config = dict(
    n_layer=8,
    activation='squared_relu',
    rope_base=53400.0,
    qk_norm=False,
    attn_scale=0.102,
    bias='none',
    init='uniform',
    init_std_qkv=0.0326,
    init_std_o=0.0,
    optimizer='muon_variant',
    lr=0.00239,
    beta1=0.9,
    final_lr_fraction=0.0,
    steps=4990,
)
Each number is 128 + 32 x the weight over the matrix's rms, rounded and kept within 0 to 255. Layers, rows and columns count from 0. Numbers have three digits each.

# down: layer 5 MLP down (transposed), 1536x384, rms 0.0535, rows 1169-1200, columns 0-95
# up: layer 5 MLP up, 1536x384, rms 0.0615, rows 1170-1201, columns 0-95
down1169:112123107146101083148087125149148168110061124132142126133125087098109129193106175135145129125107111113160207156080108160092125067114121151177124122125129139129063129110099153097090139084142128079111164142187073141141147138097130073137097117110099124118119178071151127166132131107101098177
up1170:097154148115140126178114100140108111064087169157000101088162078126193114113139165168102082143105108120082125118100094121086110108100167144078133112143163146155168134127122112132142079113164117144134151129137136198154131135147140126149161139152101139133173181182093137159151094081164154159
down1170:155121120175179148110157039087140237086151143047156133145135139119130105167124112132103135166160133108127130135164151142105078115140140147182132144141126111134130136171153146120134148140115131188156081155125106132162212119158105127074171151115145120130162116102128097119178166155160072102
up1171:145101128100096107134085162090183195187126110123142157124116160095075155140104062112159147121081171148160143140129110109149103146130093148142132211141145062104091080062105215085113129093065139127154090178114139132105061141149077119114150143118091161175190170136132096132101127113141112127
down1171:141131100045141108129136129163145153109168114113106154124109141155107108133039165078168149168095160125188186067177128119177121149142138104102137132090098142095055065144111113134128144071063128140181103101144132067176138083163135091111207114080090140150169154157189104116128121162171116118
up1172:116144181124112078173167130117097142089145153141108145132130139150068125129077180094132125117130122148134097120149176146144060030103165123114183147168129183088127162125178166127125143088133095163173098164208117110141125078099098135138122028119116162089140090124100117099109151079141106194
down1172:118097129121152127175133139148083135080132147135137206184107112167129103146126149194159147171105152115137134142131153145156102106129096123150146149070197140089144139114155190123172142133125141129137111151156155098117128149132078113124117064079145222168169120185061092143119142111067087120
up1173:170126093119106164140120123181132146130135084115177099133093103052100132095099086129084156101157111153145090121119140105153062029140117102136137140099196143153120198100181081124136125126124164174132150115173166191173134145133143139124151118147124089173126163084153199159147127184158129163
down1173:136129106155094096123158093075104090098145145150152099070169098164139153121158127107099117138166132206137128116162103164111183157134174099115124161136160112111138121091137132160149054086154161165130144121136104136160098150146142129120164145156169159203158140146167112124134124085124123166
up1174:134133171121151096136151115157114100106114117130105183129081141138165127073116104130094126090095137134153160103079163158079145138088157076200121131131131088133155158133116152161134119133117140132136174182093116130106123135149128174133146103097116086096138148068116099171118139174063159146
down1174:181114146130127097110161149173133089128157198149106130136081110104197151079150171136148130109128121143104108128111151137107088135086148156146139156108158172136103106162122128175093121102170158155080167194146077122116153105149128172133159113105069114128163129130139133184121133154083147156
up1175:191161141127122112162136087127155145096192106136170102142162126107163117139107149077165173094127167084190077134152129060110106104140190155095136125064134137132167153157088136124161082154139118176142120157151111107152152167097151160131112093167090144095120116144121127165094118125087160142
down1175:096129094144165137105140084150125151125116167171114080136171126111121123118131183133099146127131106115139103137129055119094161115168148110191153131121104113144131158077154138127107103107118126087175189136102125161137181090114083148111114080118158144115140169113119103051187176118136123192
up1176:123155096158095177097096099187141134162220234165108111130103120078228194157100104177113093142077099074108146122088185082111125124160169183165157161098155190138071133091072113139098101049191070085204156130113152173120126116068148110167137122147088148131105108156111084122099105154109118115
down1176:082125160132148152105111127137139097121091108102117139147128133115118061119077103194147148152102128103142162134089149115088092105158121157104123123109125166141109151121093123060130151140122144129151157126176162129160131155112167113123184102143112167092124112122160137089128117125122132100
up1177:180166160181138164100121053141144107106098132110118069145184121093102128097118143133174147071116137126170121198134130111089126130157119081200122099161091114162107113095063157086160124114146073112148115155149150164127103109166090181135093123082144147190078134137162122196125092114094119117
down1177:123130050153136104097113089159125123123086105117119138152144119096090097189162120149154130158111158173124166132181145160131212155132131110160134164168159151159148126138086123142112120102151086138078109152041133123145140139143147099122195089112108083117125104147132116093169100152133096129
up1178:166093118184155196111120165139149122132111132135117086091138158141150125108121135115135114135145166110114067070136153123087167118139144092113097147179086120146112134133169143182103149109102140146117133140123087139130199136136125144082157159148164114136118104121129117169084150117124116136
down1178:139134150150078171173108066073112109134125125103145095128181140099148129144099113163141107133139102136086168169081168133153167095095164113127131118126149147127106177090108151178129118148144129143153132100145104106118085144132138152071125145154114130151100092122169088153132124144142167159
up1179:137171113138132078134140103193103150120137196069098102160101161104137158101116136087156136099088126141116092184166111065206127131160112110130090093163104138157196190122076078145123065141098195123132137074121113085141210096110169171147149132129141110117089172162128166145149112150042145219
down1179:108121137140096119140148140119135131147061151105125107130142113133131212145126157159103137132105128161114146162148135114120102073072091125134116146144131114174054148162127150121116085121133123118111133103124135107101122123115109119130150124099100158133170145102145217128168097108153145101
up1180:073121131073153147160121166143132130169067153121161116085127087072176145119211095129157141072150096084122085131126112155142093185116182132125109133119129135179114159137118153160140048154140101088085108184131131116163136147115087155111141146064148094097142114075083153100095077144104136155
down1180:160130117164120172103171134148172104146092097159114129146109110143148074147151119126168124086099114114124119114143123148161146105180122086113129133086094150105163146123065162096136129157135102127097104161088142168194130164133154156113138157144108120095130141097096096087113136187115163154
up1181:122093141169152123113188106163129144147101131117119133157107087154158109151176163126133124081092166132149107136104074097175125180165138139139113133174181147107107097090119127137145114166104097153153102092119095170116061107108206115129116079123158163097190111131126108115136124171101090108
down1181:121139143130113045151186158119090128116122116080128074129109111112086175097122140202136159114162153085115163136157143162160194149067065141083164140093114131134055130092037171175136146127018156097123095114208145135110096160124105184121105184143065103093077085104123093103147127103160157115
up1182:091073186142168074123079078065079133146170177135158167108152131107197136110132122109145140152143151094138187158169121107138107140176178198128144177186105072137160073125161124141109129178128112128126099173125099140145167117138120159139111119164108085145136121076126115088131119176140049187
down1182:093100088150147101119116132124046120132098170120132255149077055121173210124131159130175101134105151158151124166109068143079159164178091158083153189165078067092138095047118056150107198133189126134105113098190100173172153118131126129127059141178048083163169148104107215090168135181138093203
up1183:137120136125177147030121138138169096104139130136163149144102138110151128106154121195127066176150108170141138077139178117137151071123173109168169094168124152097133093129117118081134108128135095082119200179118103111094122118061145172147107238147108151172123098143117111120079111074163181116
down1183:164123127114131130123134169092132141116132128163138129068110172103180166112208160079071097142089110122124078118133148143097104109078119168145190081121110184098058149103194140183093128125061111129115112167138125160078102117072063165066122205199117139133085151095136165137177101035135179116
up1184:112171131125097087131152128129144086080147179093134135159095062175092084147173207159154196137141170129155157093194167127146103181157129121109114102074082144146100163116108121065149149131152085127145090096144134169124098109126150150066123174147130111059139152080112068120097090109178160153
down1184:144105134173110100143114133145110134115150155148123114100107146080115172116119127177166105136103099108111103088153122121098133112120125096144155117097052176154124127108150135138129115152159099180132089100122103132128145109146175161125146151108118165125166133139142087142080119137154131087
up1185:180108217141220151095108089130147155201087144098153136107103096087060100086133094084099125157131141086095102127140148142124122144127122130113125168153114102168179119079093132114148141143122136154132118124106100143088110082105151134088166154101123154150089044162159110140141145138167103177
down1185:182133163134194132109099103172149164160140090151162118157116201227134168176236125090180176151135135121203162134143166144070114193109196115074155099102133139136030107140085148061108055130174082111090148088136083130157078098125165153135185136098191143145166148072109115109169181159152128131
up1186:155144116148131209159157137082119144118116172129129184146142136094054188199098140158172164195125175138141152107123145109125166119131127133128144101159138123132089091142108134177133098141109080122166103115092130099153148156147147158158153084080105123124094119081159175159143122116119111147
down1186:122155093142227102123091083157129104080048085116102174112065111181134150117133114110099101156114129120122066144160117157146102186131146111115115080165145153147128039128155155109082089155128125119116179166082153153111175114148132143103077102082056078082114085110104141087102132109046156111
up1187:068111180103126129133134098123104107125112109126125100159147065133155142162114097119118182159163106120133112122155095145131078110178164112126118118168144162071132155066125158066140095155124145098129129159127143099157114150096144143142130108107084103092081152107120102174131145104101122114
down1187:117191190126123171084168070110143187202228106104134118101112206095100130059103173083102114148108155102134081133164133102138118104163129121157179126175097140168123145160191116126100173149156098059085136143163115161132216105138129184138105141162146127130096137141012136111142181123158113149
up1188:209113171160096133076174127119117142140139153140145117137182095129110181126104152124151115115094092125024156139142132121094112155090108209095153119162126084166034111129161155109134160144145128164105127124175132090096124131098067111179029113185200064097130105178101116165100081099105077116
down1188:144133122059147136017071175135128096135145161174139102163150097087124190125161193112102107137140135123117175039176124166114160226158142103150107167089173143084112091148200105093072093159153092158157139142150134175180093083170164148097127120123151086116084168136149009104077120117108101103
up1189:145168144062020100174068112163112167129143129095122132119151074188117099125153129149099166201197152145071109180088075187185114052146160122137112098113103071109158206168129169178099128119150188158193244146182081106117084111182055112100153104135093096153126161143182134114086104167122102120
down1189:122155135105144107116074097142061112134138069085151073174142141166124084160167133112066142149156097178087109080124152167170153134169104105115119125120189148130133116086136101144022118106040140098121138131169122118158164095129077125091151059119103140075146102078113076078067117158102112168
up1190:094142141124157128121084205148119167092070098139154104113125183133152180112130111133157141120073113117167138113116162090110145089093077087114093157146126124119114108084181113092128078161142122150120136113155143151143084097164110131134119146160129160126132169135143173085136095110073119165
down1190:093147134110097142142155165123146139129149067135081171119157150121139162154121129161153159111103120135122173128093139131096091159132099113118153134126137160153146139135117137150074137180140080110108103100161117145155178126136138151197094149156188168138164143146058193117148092127098133168
up1191:126172124157133160112152180143066125151123084142096067168173085173170097164110135141150090104121126121124143154170047105155150149142151188122113083163165135079195126170132149164134058153107165114112090095161131160143133101138152126128119134205095160081071124107152087112102151205172161130
down1191:136096114117112169064172129116124087081107126139117143141129118139129126162129146103126118152158107119114152181112086098087128136098140129162102127168146151136169149098106134152119149116094140141105137125138122164160091151153093129117084147138102128043159126132143142149119200123134135079
up1192:125168104143162147100146170101146131134131117137131136191100156169148079091098112134183147104144133052124109110099130123097194131169129114079118173109145148086143153120089121151146156120132171130068084191121111144150120161080079103179131113124140133116098135108176131159121062157155115140
down1192:112172160147149173115131152137114113148147157114112143177116117128134107100132140128116081144102140085099134156066169115127172150166111123141122126143096118065157100157153153089149115101145118109114166125120131100138173113130100133154152069114146127126123144105146151127164117145166096148
up1193:166121142100095086182167107115147131103130138183137116079104145119143117125122131151148177130094105143183125146126132078161188189118144125166090177198113140167111138087141146104166095150130170117155125085123147122172088134138169088166128133115122109119148108129128159127107133199158130120
down1193:116111149077081089149113087108139166112139088104094133098149108111135174179129086086111127132121131118151118135156156088102118132129111146162114083121125106171080153117090114128166155099152160115139148088129186148165148125125122096106141166159156146139106155137113156088053117089148124145
up1194:131152103177122147088148153111134127149098096078039094174160142115140094129167147128127117155175086165151107104096075100160140167139167138092121177125156122102177122101111119115064206074075094119148151137095103159146117090070142131158152143058116115094100177161151127148109130177066142116
down1194:135149097182066107086072113168091083041097104121144166156095129087134154177096152160123179142129125044200113129135072176097195099127157192166184140122113181156125126141133186159084191101129168183134136108096163132143074124096150124146071086143156085119163179062093143090091207142065095098
up1195:144145091128059130152121103164051136103066144127131113110093186091208147122060137176119137118099186071141147088121134090147110164115123147136142167027092102126144108086106098140104082106116054057132165161125127115149111195152114061116121114157103144136086139113141122098194122113067147135
down1195:123141130126107117053084080141166070152125114145122136125194138095130076146093118087145137132050136161181057091133084145140066148136178115140211079085100097098123159112124156131132174135116137145113129134139126161138229111171105106125134142109093120129165086084132142119152078095135142122
up1196:075132096112126178114142142119157090127147087123111129161146094130171103094128116160146127203184082100126137075096075100192182131091117155067123121109138121085071117144142087143169117174110118155206158089111080152118125073135109129075128083128101102111146160119144119143108146045051146108
down1196:140121142129154149117128168102097188092112079150136143179145148091076107165182098065102183125131129101059075119149064109062126111190044104133100147185137095162141155151195149127158083167161139109154143201131148175070157118151124150097149144148113142084102185084180125151141125136107142145
up1197:158148095141096099108109082147141046144152106117138128097131130121149139141123183100155111183168087132115074133090135153090168042138082125181137084119133151126155120164065127088092170127081105123182154119137096116090089172173171143140136099200140145214124145129141226136111185163127105114
down1197:151158113096144154170117100109150158129131131113117130146129143154049120148136154143151089106153095167098173085130142152142162085136132099136170152160142107160135144142129117145171184102161137141105119109129164117152096154162083179144096079025126101086089195158128127089147115130117177129
up1198:112126137147148093072187128157077166145128121127129129206153177113136125125157110159104103116118143161093171149103139082111060159081153101123150154124137150155161067134131139126089138144137095132139127091091116070114136122116120166139082150108184150089090164110154185163107111125117119112
down1198:141136097200161120120196083147163056165142133096193111148128090157101156120120150120127120089091139209142173076107149117134083150134143146065172109121122137089189107103135124159155137172150122051103184123137083129137126105134122084159089123120128127175101133166148134133138112162052125074
up1199:139067158106084130109162108046139134132122141163123102183189055167105142151111120092116134139130118116161079148205126148141143100116115103184080151112136126108109126166069083089172163158092133130182198160142152140123122182082144123154131122128093097155155161084077088105125127146134146094
down1199:165146088121133180094142104142135067191106128161151145133111092077191179075167182079119171157151052130125107107089177171148134099121198062098102182132135113116108081074106176122084227200101141105095136065137189096103179124126101148118167125109091158191159191126130191114163127141178148076
up1200:118092118191053148148149104135126112086099140131128152095126122093140125131104123160152155128132147118126150117096064114083120140148131125164143105141136140119163170092151125115129033111152127161173150124118131117117070094112099140100111077167108134130105144112084046166194135142091131140
down1200:164037134105106140209086092101146158099101185120120112081088132147114114174132085135128112116165168086122093112129093166109132045143176163151100159129162157122088141131121085102183214109149163179112116121090171147135110096108119178119125115071110127140191130083124087146158152169106121095
up1201:141124131187140113165101173159166174129125160130109109143139106117118170094108091100150144132097148153125083114147168083155115148118103146101089115108119142111072158166115148167158154103165125155133179126163174150110135139127124122129147121142096103081065118120130146176092106103158100107